From a checkpoint of a small transformer trained on Wikipedia.
Size: width 768, vocabulary 8192, 44.5M parameters.
Architecture: RMSNorm before each block, untied embeddings.
Training: a variant of Muon for these matrices, 467M tokens, 7126 steps.
Each number is 500 + 25 x the weight over its row's rms, rounded and kept within 0 to 999. Layers, rows and columns count from 0. Numbers have three digits each. The size before them is the row's rms in percent of the matrix's.

# layer 2 attention query, 768x768, rms 0.124, rows 534-575,598-639, columns 576-671
105:517493498500533489481550501507559537506518514478539472507501448487497476555502531516502499495491504537509424444522483486458536470469519515494518500490549484503551508461498525492453496488475496500477483534485505534495476475501511503509518514561508474482524473480480502481524473511533456528
106:512473523495487505536520509519486521482496473472471499460516472512466528498519524475482463531546479475487489481546508483490521462492435490510535456492479517505507490520542475496510478494474505491456494509523540477477471483510491512476546466478531518483558523500519514506495501467509501464
102:477496499552517513518509495502494497520500524480494498570518458494527516496542487520475473544545486507495498476506498481498512527508538477481539485510474536538549490515481541465494525519475458504479525530534527520495493510498531482515500495480484510523474500540521470506483486530473505523
100:453498552483513517550493516484500459518509502502490507511520496486486491512491474510534487494544486472497487479509511510490505492494505505485487519480501463485508494500503543512517487543526491482525506453476525476471470481462533490522515537506496511511557530477447506509513485520511512509
105:471529525524538524501526509479480490527493483498451565495500526495501542522514519503481525469524478482516539490514498502523524454523499526520511435518527474501532495511507484498507493514499488533482515515513483527526472470489442479493535486469486547485501468495508465539521461549489496446
103:489524472495504524501519486521536504484451513499529477530471482506529522510496525496531528515483438474501469469471436485502466504522533504518514549519509501485480516456537518473480528515463464501521498540483482501487520515503490447517507503545447534472486560443488489490489560513473522547
101:487452512495538528484563480453487475467550530497514491507512465493508504539516486500537525515490499485496529486518477511498518492521504466521487479498500515496491548460502543499543545507473475522493505502511498511530517556481501534492518501495498488501487541501500542495521535512475513501
101:552479510488486491532513470470505476523476458491527499521516470488512503560485474428531510502504531489515518480484490508499455583463500521513441480526492503498481462474487523461505569523540512444463492471457516488513473462481489472504499507519488511501522504537508507479484503511526441518
102:515509489501497486527503497475459524505475436482487488476500526512466542482521482512525473513528526519496520539536517502536514478463509478520527507499503499509468528471465497498484534523521481501521509494513528492538503530491525477443504477537514535510468484511531513511477522515438569529
102:531519507493523473500518484522489442479532493511521539483521509451532500564510495465488479470524479498516523495517501521514507512518472532481492504494468464485565462504486516474509512511474539478523528526451424476512476509499473471511505487446532527534474495495482507497512476490523506525
102:494537457468485468462502520462500474479497478488462511478487475503501522455505458478504495496528513526493545491506510475438517529448507455516522526456466485518507500507447544486472518515512515477494464522525514485515470548467446537453508489491523539507496461564477487443467509474504533533
102:471464463501506477511486508489471516506509464503477459498482489461529501485520456470477487493494509473485491443506490496486509493519487532491561491506517465502534534521465513486470490488495512484508505474491460525511505496504524484506542482546461525516517500456463464515480478538513497519
105:484461447504487479524521522477536518480535488492515496520497486511476512531506499541490499554517515514485486489526512519483494463485503502524524499488505497529491492495482470524508534489465510491527485511492515474484463495453543514492514506475478509527518503531479528467488508470491509510
106:474499481529521496502519503487503518493551508498473527473539529482456509515472490505546491465457476466516478493493532483466500530498551460467511511486522531472468485494508487543537510478473463510513556465482518496520464514483501529456538532503519477470500512502508495510501523475484493437
105:501513523522452542489505436523546484470482513504504442496531487474549520498491513508498505461533463488471552474497502515519487526503521537471481511492539499501508538475511491464462499509492506496473460481499527511505529548516500476475510536519479540561529471462462501526487503507518517503
102:450496478495487491498491519477532506466477503528525500521501469483497509480492509544561486545556469459461472506479524541536484564509517476492514539540496472499529503492511483478467521505529524493503512475521513453512544489449528536525499486496492445511520507496483496508533491514526461504
102:525485502510518486491490504513492498530443508501498489451508523513513515519502502506549495572509493444505476462517507501479533510526506482497501524513477477474478516482516527526463522512470523487520491490482514501499478483486490493463550492467460488538495488485534493498517461492503514499
103:545468499537524494488453508476516505491467458537482454485441490526516533505491530530530512476527539506528517515539500517503524494505550492465451528480534496533534494523511479526529492499484490497493514491477431521481445499505456508460501531473436517480513498490498492508523481526540532512
101:466488519473452481538477461502516491534467515517511504503564506504505492474540512488468514499498535462517472498482496538520534504511512522515499435505534504523513462519511479512538482504492475515469503522463512467501494511463502549533461503509498491498511512549516497547521464518468506537
104:474484514492495550502513485474474528510493539474498517500544489437497514495481538437479453539477475552485493441504518472545523493474506517507495481502466492524490526507504527511514535525518499486505467529434497509527515508493458496520435499504471495505520468510515524482496525494478476500
097:512486486521492499539461477447544512528512456474540496505492488499488485484503464523519493496491466495462490523484487498541520498483514506499462512501468528498487483495491475551497486498441518546471506514483532510500472521486506501501511488543496506535475514524524481518493508503475485511
106:546489529470497469513524497493458540468454558483524551492466457522515505503470487507501431483536512500488462531538511514521521495523468496520525459513528507474450497474511475470487476518490501453458488469463523521486489497507500489451507517504530528525481484515500486517492476501577526521
102:502477531494500480531446471495492493480480517502481461518479531481525483539472536539471506479494473470498480538510511532519505507495541520524494547528504499504544486538506496540453528487514439509513524457455526492505486505462481488490499513460530497487534500449493515502533499547463494494
106:529524486489446528493476473496549523479479456520486478485541543508500449459482491508491491552507486521500477506475490512456485504456530473523504541515521492479513457473529522504489487501517481476558489480485499458512518508477477533490495459466508510498489481501503476493523491484468514493
101:514500466514537506522471517530523507518480513517502472477548452483469481506519516503499538485507505513489445505549490477539501473468476508507560519478511485486513472520513516532523458515441500508526495568490493521507506491502473517484514476475517521487481511453475484490509493430495538473
101:457443478532533533519490518492481545485490462487511494495459542518493488496534497534494452535535507473520534500465506525492500532454482526535485489502497534511502485513505510494458497503512503473484514540500470455492481503447504524487515528466516487557467485501490506504507500507476510507
099:480527497478490526461520512474497463525538513508527472472485545500503563507495482531528495521507494510486551469471515493496544493491503517479476497475480525478469473464484517471511540491498516516504491521513485454525506485528445483488495502523518455498517553504508482482478512503471562500
101:478471487515465480529472523510518503514497451478491468543497501511476508541474487515519513484484542533471479514445435478522472519492494525510528496483497498488471472501534471513517476544471514503507478492521494471528487525521522512470565473494498508474501517467459507509498514528484482471
106:553515476517457492518548521514460468466467535540506544505496531475493502518508514417481510539479455493516498491520456454510505492493517463519486473503502491488509510490481475506470489475493516523498526535459541513512521510508535459529508493514530504510535461499528464474518479532512530569
099:482497495532496491535529498534484504498496461486489524481541480489507479553490476495440477517490478528532525509524531504489519496525505491515481499511496512517467519539509483542536526536480492501544521545505539517494515510470483495449489457490428487503525510455502530521498493510483491529
102:464470491525493478503483429517496492495470515479525519482485559537472509511474486482494503512472508448530440527495489517502497505556483521489510525507497508512485506489526483551563524523488515525541526501519520496498498497494459530490485490466488485522538513463483476546509526510469484505
101:437490474450472524487485490514518531474510453478499512494477503502520513516511507549479516491487467506467553467532512529506535467514470515523431501486498515509531516549511479489490519502506477496461494439514516506552466518496515512502518461470472520529555532448501486511502499534499481479
102:535539516485491509480525536512457491487503468531503467534496503507518506488535536532533511466587521478492527515505486469488519501527449529570505505564490491510518536501464507516525494477521551484518522460491509503483514473493495502497513497473484461557513530480500497492487496515455528494
104:464489469520475482495470519500503512499527487473504515516457468493457525536474458507516496511529515547526487525538504483532510501466476505507477511492524496487489529512495520495515516540517527532529489505479508527491483480514486515498497532529518473470506502518500476533500546497519467496
098:462464511531475513529491493499476489515472510496489487498513503516499512561485469493551497477517513499510499511574488498511489491508509500477501557531456467500495487455485477439509500557479496517500519469476459515495491518467551535504500516477510514496488463471462518494505495475471477460
104:461541498476465492498479494483485506490507515491485523494523483522543514498479459508514502466503540486483490508522511477501466535465472452470497464487525512487523488535481517496494464516497518493457479481510522461542466504479520485494489497493524493438472507465525503476485487486551518534
102:551474460498520515500526527473515511508465518513529522501504505529537513501506493485551477551500473512469496442477499489474532492476513484506524494490516514516481513486537477502502504489484444560492488490455474470502475548488525511515513497491495525497511491517498510483516454519526496514
101:477460502504532492508523526477497497492502511472497510486521452536493513500505474515529561545471502490507507516514508522500523492488519536522518533509518537542474501499490479553521464487509462502474443531485508516495469467547438489499506486502535519492528494490481554537493515504524475461
109:507510550504502508518472480489465495486540499472496562513496473486521525521488506513514476510482545485502495507428531534484538496513510509545522467517503493538539486457542485491500530489495499579512511458471527472502494493508502484504517481510496507512505498498515513475504537500552493495
105:509488506502531559471530534530450467490451505518526523504503540457480495470469516454478482524483522474470513497484479481483499473537496545522505488522512500497503532494518458529489494470500456531504529536486516471482522493500499478507434502457484498470508504536527515498490513464532488486
105:520517448528479481495511463480460454529495547502494531479514529545506515467463567501499489467537494515445501505495460509473461518491554487498486510481482513526515521481515481497505493470512494473493500494485488518521519522565459473486487481510462498484499497509460525497528514476550476510
103:486495461518506495503537491542512488500516522463493488489531466503452484473495487511505504493510510540487441485537507529500497471497505534547510497436507487463524508503524537511490474528508483486484516482486538505477453478521508484426510497531468528491480495501486467503538527467501464492
098:488511483495531497517525502471504485455564526507501523492480470512519485494487460529447486511476452479520511521539516487453517497473532475471508468493489498493522448516499501520509539502478481500499497486513514498513559446544516517509523515511491528500519521513475523508534478532503549525
097:524522551478564493527541510522495509509498513512503519499501495510506491480505498500529485492519505434499521503449485507467515557501509533517432504493528472514466492518561425493519496458496488481513487478455516517477475492471489497482450487523504526539459515557524502482518497561465492505
104:518508490517497494501549498500487527523581439475509516540492465465470515520490495500494459554507530497529470495488477487506485503460527477515515465457512516494511517470498524524512467464476480465530531532506506505451509482556503507504495509507504527472479492507525508546494451501518510528
102:504479507497485521502457530496518483525476511478499508517471504487511525514512568495535481546457490504479497489481492477477470500492530515511512497509480504502530492466512493532464467468471503523506498512488521505531482543507525490446510526506511495480501512559503504518440549520494507493
102:437543500467515493484507543464504488523545491508528493482446484498478510498495533539548492513510513480505507507573479490511472523494468523488482516465518467525489515492538454526520504461508460491466513469516509527494497450520493490481529518481439517518516567484481477487502468504480459501
097:484549444497501518514454501495528491521506524465523507504506529485511489474486508527494496481471503505474490533540454499475552494472535575493523494504507512534466490544484517519526561445464522493534486479513461500497507484492466499505498497476472513492519526446503514497536530491523499517
101:481513473523550461518541508494509496512484496458535465536506502513489458493487496523520478517511499507516490488527487499490471465463509498497497511459478507485465526473496465458438528520537458499548462446478519499487454493516486489551512478541536509502487480498516496492526520536487496518
097:489478502480533467492450495500498477537465514491541510471531464549509515487509538449532478479467491481497468485533497472476510513498491535494475519499428485502477496525496489503548558480520480543456501483483479505489484464476485502510499503515497480533508465498513505502489528509460502450
096:535520504494530485514491483512499466482490506530522576497480497488468558518508517518490528515457474549518493496530469497539501514519498499483512532525467530507476523504511513489513519537499530504490537496494519508502512522511499513493462530530515520480496477520479531513569511477490480514
099:498500423481500468525484503496504497469500464495506505516506530519516498481500483508489508469516474510498492515512465506493507459449481483471475498463520520495539519522495515505475489500494488466497531494530486476487521462516455490503506532483494534534504516494518474505455509518519505496
098:462515495500498496528529483478512499457447423488495509510502500523512496524506435499505499515515470513490523538541496472448493519526490509511524529490520503505491478571513517471482510503536543485517479536532518490506473523490511497506514488505471487512544484506486498495480505529511486500
101:548475463513481503482464517495515499490519517507513499484481499462507513500481531516482577519481483560509485531519515512508487490481561522479489559496501478488488538519486498460512521516536504507500463548464480508505512464506525517493494496520541488481502505470487516508553519505497500490
095:484434484510491522514474472540504511450453493499536449551440568461485484553468517505515533476464507530476477513535520507519541533519487517530491504486488529451506499542480473482446495513502501487461471499532531544486510503478527488501488500478518511500495506520506578508495474497491554508
097:469494449464496583488529475512543521491496529482528546479448479527495522492494490503526510487503510489467475525486481509515485472554523509464557519464510476492515559496501477510494531481485468563515542511485500583512489486484515461508488506471480547493465484493516492482519504490485550524
098:451519494499497436514541531494504445495479479505501473517471446580489463467533443466553519518502550463492476478480497528501536478485464503507462499518537488499514527501486520449483520506498486505500457510511485526511521469520520479485493512474473517468499537500498511497486527542501458511
100:517494501504514468517471496533476488464493499524537485527474494493485521492473542508543503517500489484470452505503514529510489467469497475504519506516493477566497498522477511483499479474547550543493539480530511520517491457507520507516509524521473477493500483477511484486459485458528497482
100:523508522494484524486515508478533491516486515501508504482494533523496479446505529489471435480501499501465532494459523471495497448516552486493505493516496484464506528537524537523518511481484512486540488493443497485469514555481499498517497487515522491486502464480485523523502487477469521526
096:502509483522483501505494505476454480507517525526482490448471494506541491534489518516509464487490498460527475445458480542538531522528462489494458462531488486517522508509459490465468523504499501497468522481505477553516476493490498471480527499458506482531525485513532535510507485497489533483
100:515496539473496496523519471525510526437498502504530448502477504531496540492509506503445502491458454517514506489503508479494523499478490501499504506516503508504538505535430477546467465532462483468446534533518494459524484520489546493487518460468472494519511492559540492499490494474506482506
100:489570508495525464516551500479551493547511524514505500455529499504502507511476477453516482561499526491532484506466482508494538507497506518483498497486455507515479502516528504470492553473478504475467492520544523511520544455540498506531510469484538522491446459527489506515423499469523488482
099:529504510501522506507497467509546497492494505502474518497483454492501507570503465527469488497488500480499501512522539548492469503538506493539506492527472521484471525516512494547531498485519547524569474490468484491481523520466469467527524511491502521484514498547469503458489515522482497501
100:448477454483503474502486529477510508528503541466513489494499511520524507498459502503508485535499477486531479479498469469508494525518514504483550480516466473501518537458520546442519475515510476466520503547533513464454488519493514534490565509485534504456513504484496486505507514494486495503
106:494481463503506581469541481513491508532501468497501548506502500446451501570497487455523474513487515505491478490517499486491538490503502523521428583509465523507511540513538482511474518501473512503492527479474505499478555528503444465496521507530518534502513496507506486504474554480533487491
099:508489484508495454452526492489494506510472481504520494508482508516484534546484511501539564544529499494477514505519511499500521452490499489515478525500508507502471503485520515528489487514565501466495517506522489480420490496509480472497462507494502476495460503408530509515501529508491495462
102:500542503494475511497475489511524474530461503504493542452505505494496540470519469546509530515540439470504489482479488546499516451459503531496552529525478517476474473509480502478461467496493504536524495464495495455564524505477541458525498528484507481509469461517490525495544507477472453534
093:466459495510518523466488489475504502499507476494466485508492527468474481454475527482476474452555486491487515529421487490496515525543528517500488471509500489502479468536523472550521498523435508473475514501534520520499500494514487460484495520511491503526584547504529482546514511529475528526
105:484521519501528516474488495473477508531498505498532517479446513511504515540474505475504491508531515475531524525514481480489530477524510497525523482520478519520548450571470492527490505511486527470520474487460507469515481510527495498424453516500524531483518495499485508537479497529559526529
100:474478511483539535451500489518473481551480497475504464475544520513523455488525481503532538508533527456454541500541498519470512466471489507500527479472503514498494507474512464515527497567448456506459505481551521527526527529534490576500481514493527499487542489433509503562494506496472499554
094:494503465519544552540497522514471490501407497464472496486506504528518471531486503484539520512488497503495483516525460487473496479485510513526463496502508516512488508496493541523505484495507462499501507539506450490486499518506525494449544510489487471471525510539515504484468494490525484482
097:542470547501573536526535537530498477516454504516501525502458485503480486503489498520497508460532514473504491526507530508513511489467464489480496423469508517514516511517501511484519487488466510540466504470517484498482475516511485509476522496553508496514474500497531488530515440538496495526
097:529491494490508520474429529552524544492472462493491491466487513484482536503461519503493521488501509445445511495521489574504502532548497483472519472500549505480490472520529490509511492518503507505534514566479506489434546495473525469478456511499522486494517468520524527501480515512463498507
102:462506463487495478480535492484477550512508498535527453519540527524513504459492491481470519464468540480488506530502551514496503482483523506533510535491534522519528521480482511538486492502555500531522475533488508538505491446515436524513515564536546475497484534487477510494545513518501434487
102:548500499455528517498473485471487465495470507526523499503481506497524460500538484500490498505490483508475495494471514508497476493484507506483539517466542518521490547518441512483505495456485496514462476473543532493542473533533524451472530511496494518529500495454463474498469504506523462514
092:508530543503450516496560528490482522466519507506463504536504456528492543474485495509524489479512470505478482480493513506493507499520535453515576488461490490485444521493524489485526485519495503498537524458506522500573457534502512450469526511477489535515540469472471469517554493516486509504
099:483475509499500502506485504509509478470488510489535511464485490509506505496461511564507518462502517476523529483485510561503471482527506517494501553485523502514503529535496494543497458524526539505502512512509524499512476463514524511530494508493522524542517545528508519502523499473569508496
092:495533459489474496495484496528514509549512446473463487543510483507467505519453482497489468484454469509474505511491474443490499493502540517487494509487532502479502487498475523531476523500536535499526486489524491522513495497507504522521532480458454477524471521500521505508497488522548488479
099:493485534461479499485525537472485500518464515539466493520497463482488526451480524472494539512474503470489504509428462508442472526540510513496463574489475474508497537460518544473477493525488478511515491516470488490483495437497522491521496542446447517536467503445507530502548487516473526474
100:480488527520473555506481489523481512542522510543547500530548485491487490532462493477509494534496474489535497505485503524517484522491438527522474494536538490509526491493504506527444540457519511473498487508488531491505547524513488517497488550517508505491506518514484507508469490474512459475
105:517470548494516508519489491504507504488529507520489483506509471500485489519498510514484556504528504515472477465441478512530494520477535542493475527503515454459478547501506544515534431498490515482483515509511484521574542521511526489515491507525462527479509519479519509435500499520514514485
102:492507485514495502528510511506515515518495523475476505508558472504475527511567532508518479532487517493556482477545528547499498478492485499495530470513519490482482508510512458495502496510529482534496498514459498480475513512506517512489523474487484538509491506478544474522507513480507511480
100:467520481514512515518481495478473507535527545518515477519508497484536524506517504460518460481521505489564530532504504486491506486482550511509477545514479499515544478508497564471501503467502516537500525493457462497537509545502476492532519501540521501502459509480512494488508509531537517551
101:486509520504492473492521523516490468475483481495483467474483475485491493518461520511479509534487508505497495482547453520474462511544526487544513558508476467506531490478537465466528507484476484483484506440482491481475514449517468485523514445455469509496523526470487497499561503481495539506
# layer 2 attention key, 384x768, rms 0.117, rows 278-319, columns 576-671
101:505473550507508496508525525459504510509471510512492503541522500497509506477508541499459511499502544528489458522504508501515475492483474473500515483484521472484520510499527463509484514522498485477485433487527484496499487514491436507489500486542516470489448509479511491489529507507489540481
106:490498526510525476524498453526501491507539572523519491519473498514474533541505505493498534511465526513498511557512531500510547543470468458462495508461505556488503505484482516533515523543510495533524507526481520498464477542524449484515513477498512495516531529481482514501468462496516522535
108:462486485488467508468459531523524463442486560510529543506529449526456491503504514463563476517473439501497483476509534544504470518519489472480501522491538518480484481556515538527519499501507505499536514488509510534497558501539491454485521452520488506522540509542500519474525493495504498473
102:493470532501499499515464490533463507510536507496508520482472519474476445481527465473500490452497498520552456453521496508486465505503511469489481525483523526526505499520462512451476476512522518502494509491466497517491528488462480495459529488491448481501519456464510498453474517503492534505
102:564515464511492567452494522545515497504523516511444480498491533495469490526507443500426474512502500510454497493473500467483512524493494501512515508510459503469464480490549510527519482521489509512520492528515489471504454515499532515484506489508497517533532515509486532474468525505474518520
105:517473504462450523505501506501507535534492472556534477488541505556466484514486470514543508540511498440476517504512517514512543532527499494513503466441494506496546477467509507473477472510514524503477508459526538531538458496489515518509491536524490488456486458557479549470503471494509514499
107:544511518494462506543564515511499513456536544534451475517492492480479499521489508474504467486510515522516506499501544539477501479446473533491524434514545511460514526460491506481490462464485474495497504515480485459475488485459505491477493500461476492498482533485483528480508528518469526474
105:516512526518470518503486467535535503504527468499480552486482496522507497494524496524462489489548493499539495482548499492543511482456479474488504516478524488504533485493494517519534505483520500516500587511505528489518441508467476506486542503510460536495518528500480463519476453460508496538
100:484508499493500497502450512521492534501502490493514515508471508548490499509502515527514446496499492458512552520526524507496478519493443510513497534519529479502513511500486497489524499516502512504483485513475526471500549467513538516524522483462513471503501469489485473509489415532529573505
102:506517476526501484530537505509537525493542576514470476468485512442501506521496471523497495561501452468517508491480517461475499538562505513530553473472521444483475543511465518485522515466489501515505505505490469510489525504446496499532486506546497497515510522496509504517497515461510509507
096:501508511528510514472435477510498547484506483466532472525520508550523518511468543553479474478464459506508537458474498467524504456546448496481476490537512527519497561501511539492504490507475504520505488449541527523565445508546495492503519523510519532494464494501492515479540439509519509510
105:520481501452518498481525494523502505492532508487469502560485522480499456469509458481491495478560545470540503539479527516542491489496484483542539470503568517533517502527511518494499476476485515498501474516519469527497511522475472512469485508540448504502498463500515482513513497475517578480
105:510505513488511511486511512497461452500520512497501497492498440477485531458488474497476442493521470494481518466538509527501478484508499500506518505539506538455540499490481535467529507507537500522508474492506515480530473519505542501501539500541526444492531487535539504505456515493469511525
107:525571500488525471521572541549500507490495512512512476492504518504519444512527458525480476536503494508494468525537532501534541493452465485489505478471556510490486524512493483499534512474532516521469523475502512506501485484546535500501499491529468506522495531526501469519537489495492516521
103:495477499458470447501481497476487524494502534484473483471498517497510495527507494465490461508523507499518507486523473474511519508523477493508527518484484480517532519510542449500498488488507526500498486521481521525470517514513518476497512499500481480491480448518517534474522461472481495551
103:496498515500497507469532526529491533503487510441477518462511486494459505512528531432477460476481538492498485528472533494493507533483465533454458513500523505480486479470475511492528522545507533535499523534513515497525499457509471508509511507475461478503527548474479535488479520452497481488
103:471516489543507488554500522529504509475484501527503516556510530494505494512494459503453526489496512523493512529484514496485469475500496478542495478517501462514528472504507505534496509491533481503510491461510522518525511537531502510506506515496481507506546528496518458518510467507497522481
102:518502472480534467555500462490508520493500458498480515512492488486475518478485490485519504499516486524503523489565520532481480499464467483520533484494480495500528505488517492519489518458559508458526548477516496494535512524506534534499454454496503518524518493476526518491477472495531518475
104:492481507492509490473493508505496446490520448486495520488440500503506489505484483511486517525550496536514553498498507466486462479522492482478485542474545511468505453475536504447477496503497509483523500482539520517503493521459505496468478483465537514527496537486559518473491500489516511479
102:492508470510498522453413484500546477492508481497508530542463461544508524463545500481482539505494517513500505553488512478518472525559452505482481511499517535486496485494484512506501511494524461520509472536501531473490472483456503496507489524467436481520457511502481528546509499476497507494
101:493465495522477495525549493527489499520481529497498503546477549506511492487505583497485480485535480497536484468509474534492482507471446511512518475495495488503519556488496482501490507511525478510492516467498514493477463509509525481482521493489518464462517562489505491507512525507531492477
106:546457489466486537592510473479467481491485482483521502515555460453518455540506481501519492491488494512457466531512549498492522494534487508506477517505518529520503492490519473499496472483534474526550495514457508482507469544530495503500464468520451490542525487499504496521501513474491475501
097:500530500475511480512521530464489509506476478503475480515486506508535506500487535519474500523507526493494496542479487509484525526493492513517509481509453453498463523456477477497514525518500487505519491480496522501535467479505494507480458500493482503456527502511465473550443477537494436474
104:508512491494459475498453497473530510534523507526521518514519487488512498515490485473538474486478497488513471499499480505509503514519517502483454530516458508496481497556496486470503539504521459495499512486508533477478535490491520500532474473500498514493526503540471494504511509472489500526
103:524492488520517485534513474496482483487491494485528491515531515473517471502504518473560493500484513519477504522492519516489540485474444496492520518462506467524510503559519495454530519515515460459507521492449485499456483514477514518501517482454501478526495482474542553522466490490511510482
099:513510465460486498509470468534504523521483508481505507528502528517493552507527505492486497516555487457515508479481502515481515488539521494477548466551526477536481512502449510493528519483465521483526492518510505502519494461493571471517513492498521545513525506500500568509520483509441524473
104:512443511495515485472496496516494534487487481500498521477536481499474506489474519528467537538503479517536499499553520497537485520512512495495469521516529511481487524515472523488549508499510483505486517475470496540511547494517503492551495517480510487479512514538592535484499496492511507488
104:495529486474504491504509480444481510479505508503449519521538482508495457504508493500498436495499485523482500522414546495455507517508516509500499502507543491607511494484489474482466493507537520506475459523493470528451500532464518468502486529456496530501485432470491545520473493519506522472
103:582497497508462471485526499492499491495468466490481504500532521455534477517470512498483484471541494506500523525472502511453526483530490567515578500509504487498462477511508473521522523458496543479577499513493506492540529470501495573493530480513487467468497496530494480492497477497487476469
107:498481493451511483515493508436530528498487496481475479512524495507489468534520494476521485484496481514539522461492516493526522489522502492467500524484509490465514490499494526509475506546519474452532482501500465498472541485470571515483495497478500529552451523484514510515529485539483453505
102:487481490468515522494508490484481522503501480499494491515501505468523496516524518534505487514518490527522527506506471465449490522488538509491494495536475487479498540502463488464517519531510485509526447539501533489477476469470517503525485506501500492499443490524533503489494505461471504485
110:502487487449488533526493477449506487478524460526555503524504548447528489527497437487533528542525492486473508502452530464524478479525496513536495478479450472491489489542477563488577494501514557504486504506470487490529519489509541493479502489528498509552514450496468467512518438502488489516
111:487535464449525463534524497474568522534478488489508527521507475479481436500479523455467472451504467484514503524479499503519507496547511495464479467530475513491495487477528500535533505497540540502489484518539484489497503486499505475502505501473543534520487505489474538538474474479463512448
103:535514508481527547507468510551502509510496490524498533501516492505498490509515451475504543505490529470483503537526508513496446490499499459427527538518472515480516459508514558497482529469507492449518458545479518520487538526508474502570462498478505492479485479516484493482477477532467476446
100:482497538485458472491501473554496471486539495469508476487506514490476502496493485472541511471517514474477520478530504488485482526539489494497463483541540477482519519582468509502491492513494516508471552495445481484491486451492446515468515500474520493482525421498493504503519503487463510472
103:475494519502525540518516515520448452476507501483539559522506474518510524496508508538511527509494486531523455502531525527516460529485562532490527549515473495503526474478475534499488515494504495479504502539528531492538505442484483507496520506516502508510497463493508471520502493479499503470
096:538538521487510515525519479529500491459471499460491505505454489511479482488505525453528515528514491514517503504558511492518485533484501537495544484524461493492506473515526491553487504508523519473504496460551508514500549558517452494497514522496546508420507511496487509542456476484539436523
102:521506517468525461488506528571503526525502482511527516498462532485522510507501513512460530509538560496515493464519530536499476520493495478510548540514509531485529437504488487513525476486523500487485482544506502577496486487514499518484500504480465489501485488493567507526511504527491549484
104:490494517474457508517519512535494541471538452503540448469504488468501485502499483535514488498489483521511481490476512410519470534487510490562486482519472496535505507503475497509451544528476496551529516515499503465514520497528476493489493511487513491516496525537512476447499517486489525518
108:496520542518495514493492538489479547527465486471502565521500538525481497462479526490530494526569527467501525514481478476573482481523504520492518555518477471501439461468508506548523506528565471493487504520459469495563524523519493525505494524485503485486542519487532476498504547533482503538
103:476495521483486563476515492543514517477463514505475516469456498479507512507452474497489529536528493465524485519548564453535513511517540491515539491501524517539521514500516547483504482486492483510514479514508503526496525457490532533508481483516518476501555479497451493497505464483515490509
102:478527499519460570553490536535545513505507538519554505493490506464495491523496466498503497478498536541494511509514546498503514507481490467505466456513525516505459502540509500526479497458484482547500469499522498491499550535518517506488520505527513502530474474467531500539486506471532500554
# layer 2 attention value, 384x768, rms 0.117, rows 256-262, columns 576-671
099:523527513491532489513537515470518493514544494482517547454460546531499540504534496460503491530498526513506490564476465531492490500509498538496513486535495510490488472510503519484539500493476486469490500528492509486502439477484503454485490508501504488532495515496475528501452517513475532554
094:522478485464492518516471503498468531501462476503511522489547485476514548482466545532506503570498538520499506453534529491522518502501497473488476516489530513504529493499465525525514479448522476499495495506500464551529554478561490489505495488530496494547446499544498508482518489492515510475
095:518433481515551490473475504512483501526479484523461517487477514485510506441490484511507464510526477535526536549506482485517516511504528489509523534517525477487513479507477492461514471513504543533548483477480455469489475504511499502475515497501518522518509534485506472476495474448509496477
097:519484479458506524473515536475511421466437497502530476507490516500496472514467563469499489470518533505471503484458478473511523480487520505472534513510446482492531438508513528515529552508522515463496446547507474481527522500534494527514519526512526478475506519496493472500471496490495536502
097:514523538508490553489445516506525529472506517482549522486505457513479490544461505485507464506491523469494488483559467484510516491472510531468523559525456486490504442518520522547501523498513524544501509479518505497523459509517545542496478471520532499484484496520517487472490488486514500540
097:475518530512500485513471514522535489500495518498475488545493497511497476510506497485446504513481539490523485516498507504508513489470459539493461509498523536482515475515503503545532494510520516540493486480518473541515466488491522487501521492495530470528507538495461493539494531537507541540
103:501497510501548508490430526517501513475501456502524470508473511501501488507466452534448508549472484519508576501471543448525516508519487543497468486471511488503466518450500513464496496468518489482539550523589551471520493523493505503469484489539510488516503480485500558466465498488513475501
# layer 2 attention output (transposed), 768x768, rms 0.157, rows 512-517,576-581, columns 576-671
102:521497538491447523511498528512511480469513520505459502496487515483482489497496505526469487511502507538514473519484523500482492534552511470481510507507446462521516514520488480516493511523505502543501520517441524485466465487484510508498508565499499522505546481528532492506552468479569498477
098:472486496481481548434505492532528569469509486428472494494521481488521497520486476471517492469518497509474530530496476494494454513487555466503500505500521495499525567560499502496469491515467545536513501506544516504488530506491495519473453498484476493493467496486518503471507547502522511490
101:510543562483521516487488492522532514432523500482485490467511519495500488529510520471456514460460495475434481528487485552520514485464487502518513469517516453505498505529447492499505498478555523524484495498540508472504493518520468536520498495513500502468497535516537507516536472530515514543
098:506451508495502504542514539523559531492497502505563467490483503486486495514494506485525490474500506485478489500505513466496500505491495510463515521490526497511514512455525503496530520463508471507518504500524507492489477448559503503466500551494461495516505517442464496471520510472482481497
097:489542550501511506476516507520500485518482497484464447561499509501496506521482512535470466513493487498494493476513482519501513506495467495477512518507509459461495506468526564516524488490479484461476492519476472513461523514490492500515505475499500445518513470492471481489481505502488509524
096:483523499484509500454486481509508489508516516505454542483501503521488513551505486490492479513449452506549457501463474497497513467503512524495512410490508487469492505482471450515466521492493479485518492513528503520490489473500509458548475510491460504472509498531437486514475475505496485449
093:510515502515503486519492500496470515542487559478499459451514504505493473527487504497514510421522539475478464450511494495467496459481514485498457534483527554512531483466528494474511493496468493467509508499489480509514542516473461502515479520502516478482469495496493477538466492500502534468
094:498458488491503490465521546446510529520546510500472498529498533495528464510480490524529538497477498506521480511463517506503451452488471504501546534483490514557466490466504480507503508516535478487495521500553514483496452523511499473489491528486507537515495518481494465543482502474493486489
092:518484552458490506516522464491480487499535510522491518527470479544517504521486503531472510472546518511510505475541511471497521498495511505509484477506521510503491512464478515511467531481476461489476476494550476526488521504498515469500490470537511506470498475472488472462488523477511510509
098:516512494492506470484471508486465484503521503545479487535525479446497490527507472523475516443469480495523538493433520490445506497489489480466495511524493499532514507483484488488487488537503457493504508532493546493537465514424480463455464501545499531485520495504499461518496530470514471512
100:484561490491477548490514517482487527487500492528498481463459490504542518476503457546457515535501512488521508480492466464520512506481487475511502473541473477528492517522484472480474481498487514528514505507525500506514523461488524525484501517497491542487487495495513473498528506520520478467
100:496465461500511504535561500460471461475501468489516475488518474451494480489497484471507495478499553533481528494496558515509495488481441499487515509525517475474507499475506538507493519538486508490502538511443528493474492500510457486483478527496520489486493492530526493513478490501471505468